Weights of a small GPT-style language model, trained from scratch on English Wikipedia.
Size: 14 layers, 3 heads of 64, MLP 768 tanh GELU.
Architecture: learned positions, biases.
Training: a variant of SOAP for these matrices, 439M tokens, 2926 steps.
Each number is 200 + 20 x the weight over its row's rms, rounded and kept within 0 to 999. Layers, rows and columns count from 0. The size before them is the row's rms in percent of the matrix's.

# layer 7 MLP up, 768x192, rms 0.163, rows 386-400, columns 0-47
100,201,187,181,196,223,184,210,207,208,230,207,196,162,180,215,220,224,209,144,226,201,151,205,195,200,190,206,162,196,214,189,229,211,199,188,200,194,192,188,161,208,194,225,214,241,220,196,193
109,205,204,179,162,185,177,235,191,189,196,217,191,194,236,200,176,184,182,224,227,220,157,179,198,179,211,224,179,195,185,198,217,198,213,217,179,184,190,166,149,189,183,220,177,147,193,182,213
106,215,178,187,191,206,197,223,203,184,203,187,202,226,196,198,189,190,237,186,207,188,195,187,155,221,174,221,205,180,206,202,220,222,180,201,196,189,185,208,177,204,204,209,203,201,221,205,191
101,222,178,231,188,219,207,219,204,199,241,192,200,161,231,183,181,175,213,197,220,205,191,208,206,185,206,250,233,210,190,230,168,191,221,200,242,199,201,211,214,203,197,203,178,201,169,213,204
101,190,232,192,162,187,232,220,189,174,199,217,238,196,182,239,228,169,192,193,171,201,177,194,173,183,180,200,184,214,194,187,215,222,205,206,183,225,186,215,226,206,188,157,170,193,191,232,210
103,199,195,232,210,203,162,200,193,216,219,173,230,190,210,210,202,200,196,215,196,204,177,186,164,169,183,187,163,193,212,193,197,208,210,216,186,187,229,227,150,169,194,202,172,240,204,191,203
099,204,187,205,181,192,190,170,216,188,223,202,202,194,215,174,231,185,224,204,174,198,189,203,182,208,208,215,205,212,176,214,247,196,240,232,217,173,194,227,188,208,222,164,174,186,189,185,198
095,140,191,193,229,179,218,209,209,215,181,212,145,207,185,200,199,198,221,204,192,219,211,198,194,218,200,204,229,250,173,208,222,157,166,175,215,238,215,212,193,187,224,227,201,192,194,178,163
112,172,193,180,185,198,214,178,210,221,209,161,209,204,201,155,208,182,177,217,219,194,198,205,207,200,185,184,173,189,207,224,187,198,195,200,202,217,196,190,198,230,214,144,206,181,210,181,194
102,206,182,202,226,176,216,198,184,203,179,206,215,244,180,242,205,214,187,174,219,204,196,212,187,193,214,192,201,179,220,208,182,212,185,207,163,212,193,193,186,188,218,196,217,203,183,203,179
104,204,220,160,181,183,187,209,219,190,217,181,203,198,237,185,204,225,213,182,181,209,174,193,208,237,217,224,189,180,209,211,197,163,196,199,188,228,221,203,196,174,200,179,223,169,202,181,190
112,205,213,194,206,245,196,198,189,195,185,214,148,241,206,197,215,227,243,206,168,205,215,236,178,189,229,189,211,199,188,201,213,188,199,182,206,170,202,186,188,219,229,170,143,206,169,204,159
090,233,207,238,203,213,214,200,192,241,199,187,193,189,186,208,194,212,227,211,186,176,197,180,177,240,208,219,199,171,206,189,228,189,202,185,209,225,172,191,188,197,187,182,183,184,192,191,191
098,225,210,225,203,205,229,197,182,161,171,243,204,144,209,181,230,181,175,179,214,169,205,163,199,186,215,197,158,194,226,235,191,203,191,202,173,211,171,206,192,213,216,198,204,218,165,212,237
104,178,179,200,189,215,218,171,196,231,204,178,174,198,182,204,248,221,154,175,229,224,177,220,210,193,192,186,175,202,204,220,209,194,202,207,197,191,195,164,230,188,174,164,199,215,202,207,191
# layer 7 MLP down (transposed), 768x192, rms 0.164, rows 386-399, columns 0-47
102,203,200,194,203,184,204,190,186,199,186,200,199,221,210,176,185,196,207,204,194,196,212,189,192,202,200,177,190,211,210,202,210,203,158,187,188,181,189,202,229,197,141,181,192,199,174,195,222
108,187,195,168,208,184,222,226,200,215,196,226,211,196,198,199,168,197,170,207,232,220,205,181,197,207,181,213,192,171,195,187,212,179,205,209,213,159,208,200,205,196,219,239,236,214,230,196,192
103,207,196,210,206,180,177,196,218,203,237,216,204,211,204,169,189,206,216,220,221,219,173,210,221,196,205,209,160,195,195,177,219,222,219,193,188,179,204,218,207,169,212,165,209,193,227,163,199
099,212,185,185,177,194,182,202,199,205,205,236,200,218,204,174,202,200,162,183,199,219,204,195,163,197,254,204,203,193,191,204,187,192,138,189,216,196,216,182,215,170,197,201,207,212,223,191,197
096,178,181,190,227,190,203,248,241,176,218,183,172,164,230,179,221,193,211,192,202,230,222,205,219,153,204,201,193,200,197,224,188,191,178,216,184,217,174,203,214,187,173,186,223,212,165,169,219
099,205,226,183,208,187,215,182,205,192,153,216,198,198,191,169,167,162,218,181,150,224,237,201,219,236,205,215,232,220,183,180,198,208,165,180,174,203,205,220,248,216,200,179,197,192,212,219,200
099,162,230,166,179,177,191,184,210,170,198,219,186,188,185,189,214,236,216,202,192,260,214,227,182,241,189,200,195,176,206,210,191,187,203,193,188,199,234,195,179,181,187,219,215,189,188,248,192
094,215,209,176,168,204,178,210,200,204,235,172,171,204,190,189,200,193,174,235,195,201,223,203,204,194,220,238,193,183,201,188,189,200,189,181,202,171,187,197,188,194,218,210,209,178,202,216,217
102,210,205,206,206,236,176,192,222,210,182,238,218,208,210,166,200,219,210,207,188,164,206,201,178,193,184,225,199,212,226,184,183,226,222,192,184,179,212,230,205,195,180,225,183,241,222,206,211
106,204,123,181,178,213,193,213,183,207,203,190,192,180,221,233,195,196,188,206,222,196,205,217,200,206,189,196,201,190,209,191,157,219,206,195,191,192,168,179,209,215,190,198,202,166,227,208,183
099,178,190,218,200,235,182,204,212,202,162,206,206,201,197,186,182,224,190,185,240,197,177,226,202,182,204,191,199,214,207,193,208,194,201,193,170,201,225,199,199,207,173,212,207,185,217,208,217
100,173,238,209,201,205,181,192,176,187,234,205,184,201,179,212,193,186,240,199,235,232,241,205,214,189,174,223,222,203,165,220,191,221,181,170,186,160,186,222,194,207,217,202,192,201,190,191,217
101,187,208,226,215,194,240,216,226,200,184,204,214,232,178,209,187,174,211,191,190,204,225,232,200,178,220,196,196,193,171,205,175,197,182,200,225,185,195,210,187,246,176,201,185,186,176,211,190
096,239,206,196,217,197,199,203,210,198,192,211,189,218,238,201,192,212,192,188,189,210,160,217,200,195,179,193,169,163,204,206,189,206,193,232,178,186,208,200,240,180,215,177,205,189,183,236,203